Weights of a small GPT-style language model, trained from scratch on English Wikipedia.
Size: 8 layers, width 64, 2 heads of 32, MLP 256 tanh GELU, vocabulary 2048, 0.539M parameters.
Training: a variant of Muon for these matrices, 81M tokens.
Each number is 500 + 50 x the weight over the matrix's rms, rounded and kept within 0 to 999. Layers, rows and columns count from 0. Numbers have three digits each.

# layer 2 MLP up, 256x64, rms 0.293, rows 171-255, columns 0-63
474460560529530481496512544569550510516461453495584492493475508482495516509464550456506462505548474555524480441430417459402526474488567477466561519550542495431523541479496470473417476530521527
486496510517508525552471509525452485480552518481464516488504491476518530480542460530414551496491490477542495523488509464467491507454506492471529582491527482463506524513512517520521462508468504
538467571561535407474471446457511483504541466484585528562450483545428514468484450559493497441458422485499495518488508532473568464485474503590462484479411510507542547499596500587646482461500437
537492516575562511547419474464519433462545547433465460472402597491458541492567442524506463497438531476536510457501509540404466413483555563551542493436522547484565480502583467461542479536445484
594400574468484508513439463428511418458571560478459518463532530532475491549532515494430530426482407537499521523468507548509572587545521545505391564578505451458494496493550506542527460467495431
450509437478519528427466491465581495621417624466470528520427514437491485486518486448538502400426481557422472597465511470529494504493421544487500504562491510538512592411400592607533520574507472
428580509538472425443604460486426541510496512571593508495544496512486483581592497450491576621505487456515485420569510532491530402480510494560408431536477444433428550493596437480336495490515577
478467427507549431413509459555469449384443524474521445566475480456416420571529512489444471530409457489499436448491550548514506442584555519582522529517542502517544517515612511555562489556513563
451400485587523517466453535419498513410543428461398508456636541545570454510533539592475423557461455505503564495517509491524462524491546366500493477537494507601495459372584472491533543484557482
503526591541463502531503480481511545448586502475403569439446536522484444459449486474453522530494436495474436576525488496459518540452466470493481489544443491536512581524514503538534510514531489
590556432472537440487383567539601479409459474497523565454586497482403593548545519546406469447564565480399554416565477508500450458510520603579565493447471521576364563673541413467514444518359375
504473445565495582420514503519438539441469494486491432506475438558504497520515563526519462486532490476455533481485503552551486440492468485468556516450528484499459530530520525459489586507576519
498371511484466534614541452624535537549502537487383502621451544503464554542518417408540518459528417506502529443526448481576444460545479523467405465585438593474392526557572500477531483527419475
512575543552532446554407524419515497443448477464560449445570421587590500436556485527502605453445477494380433544500524429549511502605631429539595446565525469469501467525518535484399540390394598
574454554551544494429501459497411504532477462441572445562448475548551532495494507550428557493404471519474458505555503555430522480510438482482663428490518511628543492444478530562493489404517405
513520499504535526488447480552481476441476511582455481471486519515494445551522502513447535399520576488465515495500528466506617512569450603498558521492459489509511508527413507454519424525384488
476561476464486562475549544562547585453556546414485503484528517537479609552511411458444468517478426571475461517489511417525472452429398464532503504577531521508491460484457522547554506561480485
482451452557493571570536483549477491513493445446475507486471504507464454486471487497470476482463469513460512452580534575440461474581530519456458462505507459561582526554536420499546511568560525
530478464453472511519466468615539454532409623475541473585566484514541564541416371441468535471531646562401496484493562440422371456630504581495468489431457488495544525561509490457529475561380527
583513540585448437481350508519603529407591501535508468503552462534507466439538514423489404449562388403489530390519504547540521536468648501534509490560401522537519513566519504471420509466429588
447567537506511474485447387520513543561507482479515403473478587594415499532507542493546517442433461579499510544470469525553447432440511514519552480417514525568453531460477441570442507574528482
431527495538457485435475476456495479478457505456470498398492447545558432558526525563488530445438536603490590409533518540555561559472456589459507502545554468487509576583501521419459561445613500
506534465478485484490445425525596426543480452505559390486515477555458497540631449462490517448554503538498587474457544507507447584584437551471518458443495427453433541582525435480572493483588499
474549523548545493485560489477519513516453504393532384468486538617535523411566547537429553461440512453538529507482601563512504488451535412582444545429513533439487511505475499427485454475546474
486450487564438519493475459545504424572510535488520466586493466549512513457458532484461549510503527484535472451479522569490477536492563432552486453440417507469531545455481527430549531481492496
498500464463560539611477471537499589567531535535447498443543462547537496450455386500459470530553485536426527556557522516547527451518484498503509457560485316506470529483504472482511499460474443
475541476544505480549520440572542589472475528467454527565469572451548496485401474447508463426548393486510470460422472506535531334488574477510536427516527505478487545561503498557519618524554518
518541444527507481457435551443554508415477522525535488509441489481555518461409563515451506494484511515490554457563494506451550525495457615479387572447504547474549540542525504468454554498493416
520512577517461484516561456507446476535372431512525506503506438464477522566564424404453578502565451551508566516542476440399632543547462578512396489567501488502447583584550472490411580402443464
487479512564462528459332487545599518470512433444536513466523508542504448553437533504432477513555523439453489476480521583450458491562637475495480496477532609521441595522385549439409662468473529
586557445483517509375538563532497458403582561521543384568471474612470458504537466503482513431502424488340532430482576513502522457567547490414436509552521576447494563447569467551522512452493584
551451506546511531457474368510421445530518522488547467449515523408498439573547495570471473465471549506578494497382492499416565506501517561555525481500448529523492470587580452455603501528445426
548420577448510450471507543510490456540523392522554557500513493488500568537449554464492496636593457490506549393517517510501448546408419560496455418615414495441539519523433464497462546487557465
471559387619509477513468437483591555418406458559496490522552423471512545537541448454484468414538439492387509452541525542508425459495484552513619510421484506465475481535550494452518571565499555
451468536570555454490467506500486426477552514479503559379503413501491478535455470481471436406502434613520487499556508519554422472482479532617520567456504459452571582516583428585605402448547493
477442498621487512443489595415520540528528470573454550554481483521531523517471499522422529398514511456540472524473516442541472471461518437495479493520513525455571469430497437504471511587530530
478450448532479591476482520581533471500500504502490437445519523469581584512596639467487474570495442452498498503546493513506521607549573444445461451454459480458469470490508477558492510409455427
493608451583509507482481533478548502524555496480442497435475436435485528416494397446446543594471559502509566551556481475503550489639459493452462539586510463375463543425570498509583477573496553
498467440483522537563493539396530610416576626406542442551393472484519550507504498431446506474477496464493419436556506488473450438541563509471486524565562556492545539424617430525541438545552460
419510587543536462514521490488594468457533422517507559572530413505485489577529444496485409492509442485549509500597388448541525470554484474470393480543451443498574590492540504577474475484452476
519505571543504468405446488442420481533495522425563428566511469505455554485520599499578636542482415428476440476551574556478488536472575457498585340426525494527453463490525575452485518550542426
502434530552532495431470401512475487513586501465454494439460494514463447537485572497507511442565489578498436430434493566497540589506534554535454468550492483395526430488541464551436542577536506
513501455515534513447577556541527538488531441483493506614477480513501585443480420583470593575401486496540442504468461478456463469471540509494402557539512494437444558520526414439523607499534468
548510529463493403467389585498511393493493444554551540435439528525485590480555554483478483471443595488420432497452530538525482497476542596456516505498486599458443517443566513427587448537406538
447514401556525515538550522511502561456620525472458471542449570595494529452495516455491577552499406564533503414553519506507556491444519430463474572496509506515510495500500401523412473493522483
477506461524489517437534442530485509502456535500444458541463538480496511520490465466512517551465526473525513604605538522464524468529451555438534452491412512413588549418538570428437525544530582
428528496510426470448506528489417560559477446519488442602493459548494544530497443453403452456532441502595442491423529462523463488469473453523545495504544542572584535534513418492519490589602559
432498466495517550502425472578567539517507532551489469511543526523469455466475494554533554516472485474473525435537584409523469499474478503476461477583460464540467579507484517485468498431596479
533549449512459497407467640535484489493571505514546434473479583526527444444504485440414419600450467466413616464418588494545526516500398518466571533499536484577458558498609486539536513517383493
434573546450472526560541589518451459436479503562445488583539481502433526432486487568491536422551466584375547463422571429424543493558544488472536546477494533632508450441548424530434463528472439
454529570534464482526521439462562532519503451496523553496412446483462535426523505513517461503489466525413519509473553543559471515546445536373482521455357481524529500457505536580623501553499500
497451516530492529471467488521512501462525514475520486512463491507530466508534431581540504506538378526466549522562426497545489476479555540508470468517552390534490520486542567475500472446519475
525564502543454559463555483530526566474389457520523381515558465501454556529456414512495555432426507549568540582451528494535420471476502548491593511442476480487466517452513473409512535481543509
483525531511538549588506405414582518466521571492499556403384473480417389508475510488487478503532521531451558470467588552528487551546508565518428572497547454451437577467567419463567455433558445
452522499515538476547549539649534537503519527479492444533552518488542547532515494509483431460581485508465406489479453479504562486446519519475467464417461429505496517507486393491526540511521442
540516509453470528384485548521553590482481472445515505545499385512515506534533417439505496481585432517534519557441473526534505506535482486495573477573412589436588448490555412561524445553454469
436509573556533489516458421479525545477414529471530406530451494578480427509405549452476549491494509442390516529518516493501488562538476521570560521428492512514517506487505523481470625485549430
479494479524420459548414493579544576523533492456473378474518474508487560493459513513563558426501486498487601468422524476497447471535502476587568419453486453504502530582503522503459563437547499
536439437554480528428509515462492462534530595501600432572516571454559644451475526443499504537408434507519428500564488500534607453378496538447475581527436519473401469425564537459569430530480456
458503486418493565525512495502455474412574504522494572503508505472478502525560475469492544538553383609502520435476467459508416519532511518518415502534475467424533635441501464548522448413446573
489566505501472522422555566521517464472493487494497515534501484518521535567387513427520505625517466526531480517554555485468586438503528453542484508510510535594392503472538451513480428395498308
568490502566506477469394506511523493508494490516553471445442499423494580486408685571522505452500480425579515516444437455457560604517427454456531428429501509530643555521460412591539516446452479
486560536555507509432518506417485503485482531543512424541461433451448530532506538474488475525518536448471470479507552509532537508465487514479557497560414473558539468487495466443614448556516487
468567569495565556495465483515470518484514444595515428565511523535460476503516440521356453398429470482460508505560525492475548498444558487444468478537525511536484551584439451569412569513487564
471503544502597518461484441497571482504448479494510475483527517509482541464477462513434417541497469495518555464610491569479509479557518540471439555493555448498480598509484514474529447482455488
572457522543507494533512406562569441490395545458510471509549537513514455549460553562478491560516446454392459523486488509427476422528526510572486534579476460612543550459474515432502566463421495
490553393508455585484603577396551523468496540514470475511544498509493488536452519565521529500513464484497492488523529460476537539602527418519433501562497446530523421596612418472539368492507412
493450585489463536513544403544518454497591489543451482464466461568583493505530498428574474486501478487513536471505588489510538516523555474479568418529450559466470515510491480441482385411556498
438543447584477456441490540447429551400561554423556543556543561516538392502549510461472442477555463502485592548436538515465486563461433502437502522468499430490463572411522426478430578547508553
535497447473602508520492441502544520538498506438604425572532413472469494550494483516429511519435537528495517425615499605466497542513555519479470489452598497458379569506520431491416485528511487
501543541534541540437548347532430481378475515466478554558411513567515438510511634527416509542506482459501509451505461574416547416551496480487430578482454501550543499523557461557463469576542430
469519503582500509527523421505564516369450414492548449541509463602548518590361558551475432471431528458493493475577507453551541555486490565529536500521450553451452497620427452534486546455560408
448557441457443575508514475481489485527531518417511398496515524549543471573490488395509522479521453583520520568507526525521562435580541454519501486543562530529502455533537492548313511486466463
409436465569539620529497509489504543490471437519529476468395535440542519453572519451464585518561471598468523379439469483381501421557435506496496563461565524517524587482612536543557489489454370
549438511495536542524502526516471493453615509499494409512538433438473543460412424533407412485518550485497522398593493596534556467530503489509512471458484558554505587449507450599461518432487537
489498501436492491459554452485475474526525530425522552517457416464521541479490527502508439464456607448541513530505473502516546505502557540483498528439521446519503543462460518506554528537488467
448567513498528508513606410524487579405599542514500462592537410480412556515449509482560570534522426521485430437528457463481535505444577408593448540523483357521527509512560498412531475457503549
500585458458603524513457450522586474490419578462430502545442498470495505473550410537574529449482464435515521533503461424482529525527465522517456447485491599450546622529471410516469520474541533
425451558452458489447560405499621481506459573489463579494512591486576424476442442497369470546419485533551461534458569500397583458514483400523498477593531450590525465453600521530500557592521500
476556511600496549451443555449477452473537409412534607505520470576526520513450506475475385553513468538473501568534454563510474464530585439489531537489541513466508525479457545444385493476412507
408550425482502434532430599462497489568526565505503501456505550469478524491448495535373459409544420504530583509558496476503510542505445568446437597502417498422617554540450457536530528565471487
436470505547438602436514458515494515485515426575516508446556552522510549523524508545506526420418567573554532366499571584497508460487573609500456433519494494496502417393504466481423487464524485
526594496514540471568496398498585577493485387482516494477483482521482527420533474462474474399390477433514503428517499475533470486419518532448523514539535510507537591580574540499529451546543567
507509570598536496522412531516522532501542469495469533465424487521516487491434465396413497526578394561557480439423461528592447459542544508471408603505414530440505525465556543537573514523474434
469559563499374506489563416496462412446530574509398565529461541555432426491452461541544578543547476492567547480560582529372526509547486510474435464560473563537434497387599493460510434470602438
# layer 2 MLP down (transposed), 256x64, rms 0.14, rows 171-255, columns 0-63
506460520502483383535569543466488505489546495448454530409507509523497493456466523510568400505497530504551471559517523586459533551471495523483453522475468496518553537493451546482480509514513485
467508469473506472539511515517464514493479450510501541504483538512514509443491499501523531552511505496566548509513475459530502490494501435476504480541482517490490483499499499499494527503502481
550447478465508477469489463536580491544469558543497581436560468518570515552483461481573460468537489556438462474459436507558437409492495569554489449573589522508492509431527430510519490472486512
535506445563477444535462634583604555468483473418457588457506480480525549466514546473465505458507499477480540468499517506594509496463514553482496460460519587456538486502513441469475472500478466
536503517480513537497501539567475540557475497429505515470527469530512476532476509525545461430490452476471561576512447479610481457496440453527528550435523416534535498489414498594442487509464556
458493535434480507489422536485611554552549521509571471536489473560493542498516451418355425416428449489473526516542473508534555496485540380447605541545415450509470501499540586452574557514530514
439509482491485434478548555601527478611483588455527500566464462400409485629453514577511495521561489489548521519536526464482597521477385487490424502565489470417493567534517399517395465467461557
564519537477455499430465556478468505361505450454496447589447491477499582453518523517506572593527506468437577554584459534452509480466453578462548552517505475453436510522477520463433518541493502
457428441566556493586576514541409508495502368553437509587468521434495474536579570481542618516513491383451464437499529498422568510427459469516550483480513652489513511417431430486517507547523512
535499494453523480494495397509459504483470474478535493544518491514493481549505498462499521513524600520454521481501498490486499551477446490522466488533526468526490433489447525527559543550553474
557372604439466490559573492546572575575497464507524557566464449540530390661426448415424371493467555482425563460531379535548498539511562454554475453559369554522459521552565449512420399533508556
515462513478491458463599549455489509479455468520503522511491506491514478608517484463454498539560519553502502496488519444466541502538486478523450522511508486526490481451579485517482477511493462
490585531530526545629491407692591520525461466482465421491430485535474502500458491426579567582538423522420489468534486384508421589489580463465553513514528483414501515380398467499509468379551628
470438565463522476477466461520478536481480523469521561439483562420412469601546556385481525490446499464514608492532477542481356479497508494451429490453479464532503607542513535564521512587594523
433494458537486539681502471520513484440411529532474535532531504535496411450494562484468472469616443548505514403457535499543534535456532470508435570512427554470522567398537397471559488523498552
395497498530477476552575500561539479612520539496481436508470526456550472575453481516497404525447468473459437537437502479512534501470518489513533592468425518496485532490518481535516504535518478
453464444524523478559576441487506571481548514532504550560498505361499486477446533529506416507549578438446504490490453592460499581443452410496452478503516563474461471555469483446533523558543542
506545451581416478545537507481549560484561478469540558506448504438485495584496507524467433495479413524458530540476596471472511475487466520440536450477512525503505511475506492451497584491538488
554500413536522486501400406585396584503504418472455443556464545616481511590537519417604578481599463551446596384504387510525608584455485512531511417418394527479560453504545471518359519532510535
477578430390513513479537516504433567612497519530569371547561467494571516453452409538425438513396488522624489512477581540380504535464577496513366578423590450481516561413429511507591619467529500
510459469469549512486470484538550528417492494595490517533527512499478493568486520523451495574444407453532538492520583540576537441440507509461412594558596498457491547445370506469425554473467495
538519503389538403544539525615438466467610567500533590528485402336621466460440530521576518510487548526423579456526488530436524443428523533476493467517576491548486467485488445486508461481492519
510494381479457473570527430443441514519518547433513518561508541446522401551605417579523373516567481468531532465442534441497511431441552473578459521515567537487418504492470577475526575576517572
500482497500488440497431373578456541543521518557535597397432512464530492477396576449567587573458458529560553567531488563550509495340410540498563512502484484549547449470446498475577403426511467
481449466546472514454451473525511469548482502540521562500498597531579515528417577489435515532499497545480543478579488556494511471484434508600528521488429432513539503451489455505539478397492438
508489501538554534413478520481447483514458485490492536535480508553527573445527567537496491535433539537573449562508427509559449513598408519604510402463451460500413395530440505500475524523482516
579474530491455492528449452489578376561519425485452537493412527474544466521558512532430604485562520548414494488531515466489480552399514564562541503451494511541469439456536497513600470409528464
531564528490515521553513550543523391588504537502456534519519477463476528565434520430498509426535545417459464588441501494443524500456484466552493485519538467449526518456401542537525501476534433
486569553458386536531479474497507554485420506578507387541525455554474484556435421508501552484593429492464542443483471566555584532450463545496460548564435593502463523539502584439428463424525477
560491412527422561563565555425507432452443476496548560582462473567559474450551464478428539496444494452470534480438446490450497464584521422408485539492565477508447602541551514498446585507464580
497524627483527365511519433453357447536460472518575522575518620557568468502446531495461527487542611502519595432490556501383441499451409463532494432436529531537493573591412401525462522405507617
518511570500552530573469518542562513594507489492559466451505523560476447520466519506541451546528480429448570572375438439593397523525458448463509524396463435426443561494449495517490438605560515
460505505542539506526495490424494455485436545477430454539525516467502541452525591509494480458516491448517459459518580514536533472526598488451397523575551531491543500476399531428591545549406564
497529483594502455547532491480423498483436541458512508459529528440472443521406497503533545459532468500589494455521529469546566432588573487540541528557464569514563445525462499392476492425524513
562508392403545490502543482545473433550556456489545436570434501468532370437458439438503469533542638492480505576514547571519558583505551532416595497417519447540469491512441492354619542448496554
592457488488456488515490561522541503489459506454427453407555448511540460429512463558515515512541459544482525478496475496480513502519586460554491526507466572512406495525470546478456511542552508
539506512480488467457495592458445572464539459484451612579487518567478556442498494459490516546560369421484499553529476606518455534591534554464437482452366515453588515493500462422495511561520475
487500503620572401637582643509505574446452399483478419419435450517459564393578524521502492565539491494419550491488406473528449511479554494525371530474500504414535563491479410489632550521513538
447463551521473464571426563401502498486521453530600479470507478588559617542472563545456489580390598436526503507637485465440483407419537546507512507497480443506489508544527409444539532523453400
522553525461559631463561435484409572521544496382561532488437502490527437516440456457542563517527611384517511461477469550462508569450438486482514593505523503490444429416543573451493584430530489
494554410368480558581477464489477531470484550513532589472469400480523517562546484373523506599469493501452409458544566547495532556505532495554542440484556444483438488482597452456512484463533538
492484545563581532580511559527507509487564532437462470524408430434474500513481516583549488538499596513577512429478481513494557540545524421471368509451504542486510417524419518476392517503484440
512458553469511468477505545534519536452488562505501542363504517404549545431528494462467441411500470508548416548474454491489532437561509527463566555443470500585502505454549539466596546502442552
500561470620543439447475461561596565392519536484530518588427409519457487521445498413509533519577468449507459447543413532611422510518488486436597523551515456560461542501518445461501552486519520
524477525530445582550538489520487436485482543473562567542439495505502479541435528563384528553489542489479472505473464510497483526380442563515602555452523522467535501477474486390485531474520474
522467520522464454526485534495433401479454413503501530544594456421534470526449482550516468567609488517596519462497519531533516479471523532480539527575496559499436528572394444529451479513513474
514555546565512477426536556547482471495513418498429486432528432465578421522509446434525440558571488502564484516567490527477508528473458516524474472557641437510477464431490513451585410571486539
462552597490524514488485483553575458438485481459503491349535484476501480523453584549487519516487492443518468475461511468506528525482497477520588511500544476451550523587547458527481427439412568
445455545499501413542537567460308523683475525484436554563494513533413548516535435435429488521505554470411482449449556429451506518479562493540479439529511397582576551553528521475532543524464517
524441612515429469509539584438448463640568504559535533509604507466537577488404532482484444484497478451455490511431509531489502563432484504478506506505441479493491544497548505448495432508538479
485586513440532461463448437503513501480460523476563613530518491456500491564513458572496507513498512471489483473507531496502504433440518516550426523435527454646544543469526463539511552440449470
535441546457416613529466518430520512514525495558382533506561531583519413547550481551501494414460454525531537585520428439456560489498549496558504512374552451468468506467537525478480497383625441
532395519476457500475566520553521473435415533543517491457507512376501577531524501427452467510479531444497559543573493466468473439513472612484477506491519502472502530477579522408558605533542547
410560467439495546547461427502439522490568548437484530569451516613420482489481504496454474536403553450555520491603468484495538457517530437489569478532505435454625477465488497622448498529500527
550497556469463420439488466507422473596513531548442534500540483499554599564501556481469559540464504509577520536505450433522552512498514543486461442550453466457484489472510485506489478496481463
526474473593573498474528521511541515447532542465397563459519502344473511383453505562477537409474528519521466460512570494420505470493632476502477474488559490416450545501635494534587502467529532
528437440521498454527488459452470472535523428536517522534595497452517528448485468533539516466523434522485497552398542459515646529498518503552427620480508538500545518464454474494474481464504523
502501524452516510454477477453499472491548588558506499457417495478459447503493496360493542521569488407560499524540524530482458595419527512535435570540548482464474533483534558433630533495544447
480558435483408506510519519476583520490512533606494542459496511483467615506612420546508451501563458488428522449462578483546463416591504535488457463535542486541478466441523572420444565429498526
480545473492456531479527453487485518523524474500640559515422507495449434521456498488444478532462527548594593522445492469435531362491508462580497604507604461539572554418501449420532516514459452
410514511499510498586475462488457571566448511390519477508485494451505440514516455482446443447511628458529456466477595474572421473504534520523451563496458562514493494530488539480487624564509490
547592542500467438551397516454497374465491459490519463533535494498452439568581517504513516408535592402517549506523597489476498526415560557574513431465568509466473498541444564483441478530570486
486537500510476549534517490493535416517441413495523513551542554478480462489560431496492500546531517505447471488437475467496501469462543547520524457527471520504486486399453418496537611578559559
527472427473560443492522522462512412461472573470548488482548516419452515491486561452561428511527573509632498568507514547482588535432453407455529477582484609539549479462505490451450540421452523
513523495489544530422507562487454496492628500476578467496484410515550517529507507498488466558472518486486465489453460468525494452521432440481529451509533485482457535569589496532468492500507549
482457496471506570426442506501544529463491478508542482410522402433589501465548522473472529481532529511531505563562516502600613457538422553495506476563466455449478433479474543532531504494588382
474477457501475563515450416445410329572435514548489560519499498512523530589629571421406572468530522473550466460532518463521493543491463544555487550467495487465423576492474510490496550490524486
468609549576564525424458531512464524464459566452497492608440461449459533567515409441557510601595492490429580455552507557447432478474473467529518425379592476480464483474491470471544521545561414
479490566402506564589526474597547473562427550556522509567479501458466433480512497542519446494472531501500547540418512452520578550467489540513499542601374454418440444522486557454463446556484500
512410527491470514418498530476470413508527564487571485495500536485570512527519499547497478577486543497566431453520451540505593511406474468473614452520541441540425423502515499527490519493482484
575483556578523505511374454428345469514599525525506397437453585466467477534531484461536440515477525490489510518456524468513553484457516512545390509544563588422479540542463565483520494523496611
519546477430487497591499561596605506515506531484530470461547480504532485469434476541589442495508536451474460533439597563536468401446461522558371440539513409449555408434501518448615464560461490
495467533518580539378468475493473375480413547532507587391498543439471491532511547496486512592630448602489417499552582484477495449522529570501491517583536523395515497521473540461543488465429483
506473555493444546448484446572521391484538411579570530524541537512498452495575515516448606529487550513384515464562484536399447566392441572474572421441475460566506541497456505486547573547392543
529476593493581577587444484445338385574504500562518463578458419405464572463495567603436465534488462482466490563549473495524565558401443456530578506507474632628404326420505441602555592452462520
513471510506455496495519421518524491480490499553475498516515500506520530471469495549574487545503444542523552495462528495491511493456536416497536537517480510509502445499463520498505459507510477
477517473433533454594432496500512488556511449507534489427528567485484534446612470421389436492480555547454487526418534502509521571458507504575468502421447569418572439503607537551518526613465573
510460537510515464523578440483519484492472563500561559545557489540573433511536481457536464470470394457454416454477519438581472458503539457509568483498506532519477546530585465504471454475539468
598577502438475567439568503406515421549487469547457544457524539586526517418473530516503515471467445596546594544371616409546481443574406569437456503447545428507508530508470472521486427588419509
487516521458469503460534492477487472499476609443472458500487540501431504543480464510484555494414547510594522553544518443525394547445430507482528529558534536554453478504490431473501466516683428
567512540437522466568442494476578497521571579512567494591495475478535513515535497440513502391539561415471434524531560513479531512497548446449427512520484412636537423437491465506454482464439496
607499539596495528490464481467422540533528555566476578446435407378466531417523427551602502608516500553419593497468448617470436488441523508387435410523562520488557564536567521469471487440451494
428540569476488524539434516507513493510460512509464596436472450446507555471555477602539351465557505529528528461461547518451575423463399447520510506533439515537501514616553548544493413536441551
444544462446529468451583569438479530493537565475509600505520470448584463409511488460512594581515513508527466448484440464509446495483437479542549460486525382512473594434554533538577576440511418
431526547411482529514557524530565468460540521616536535438463516611494457493604514572522456492526517589362556488448440478489426477538421454530548461519474568459546458528564451513413396495460505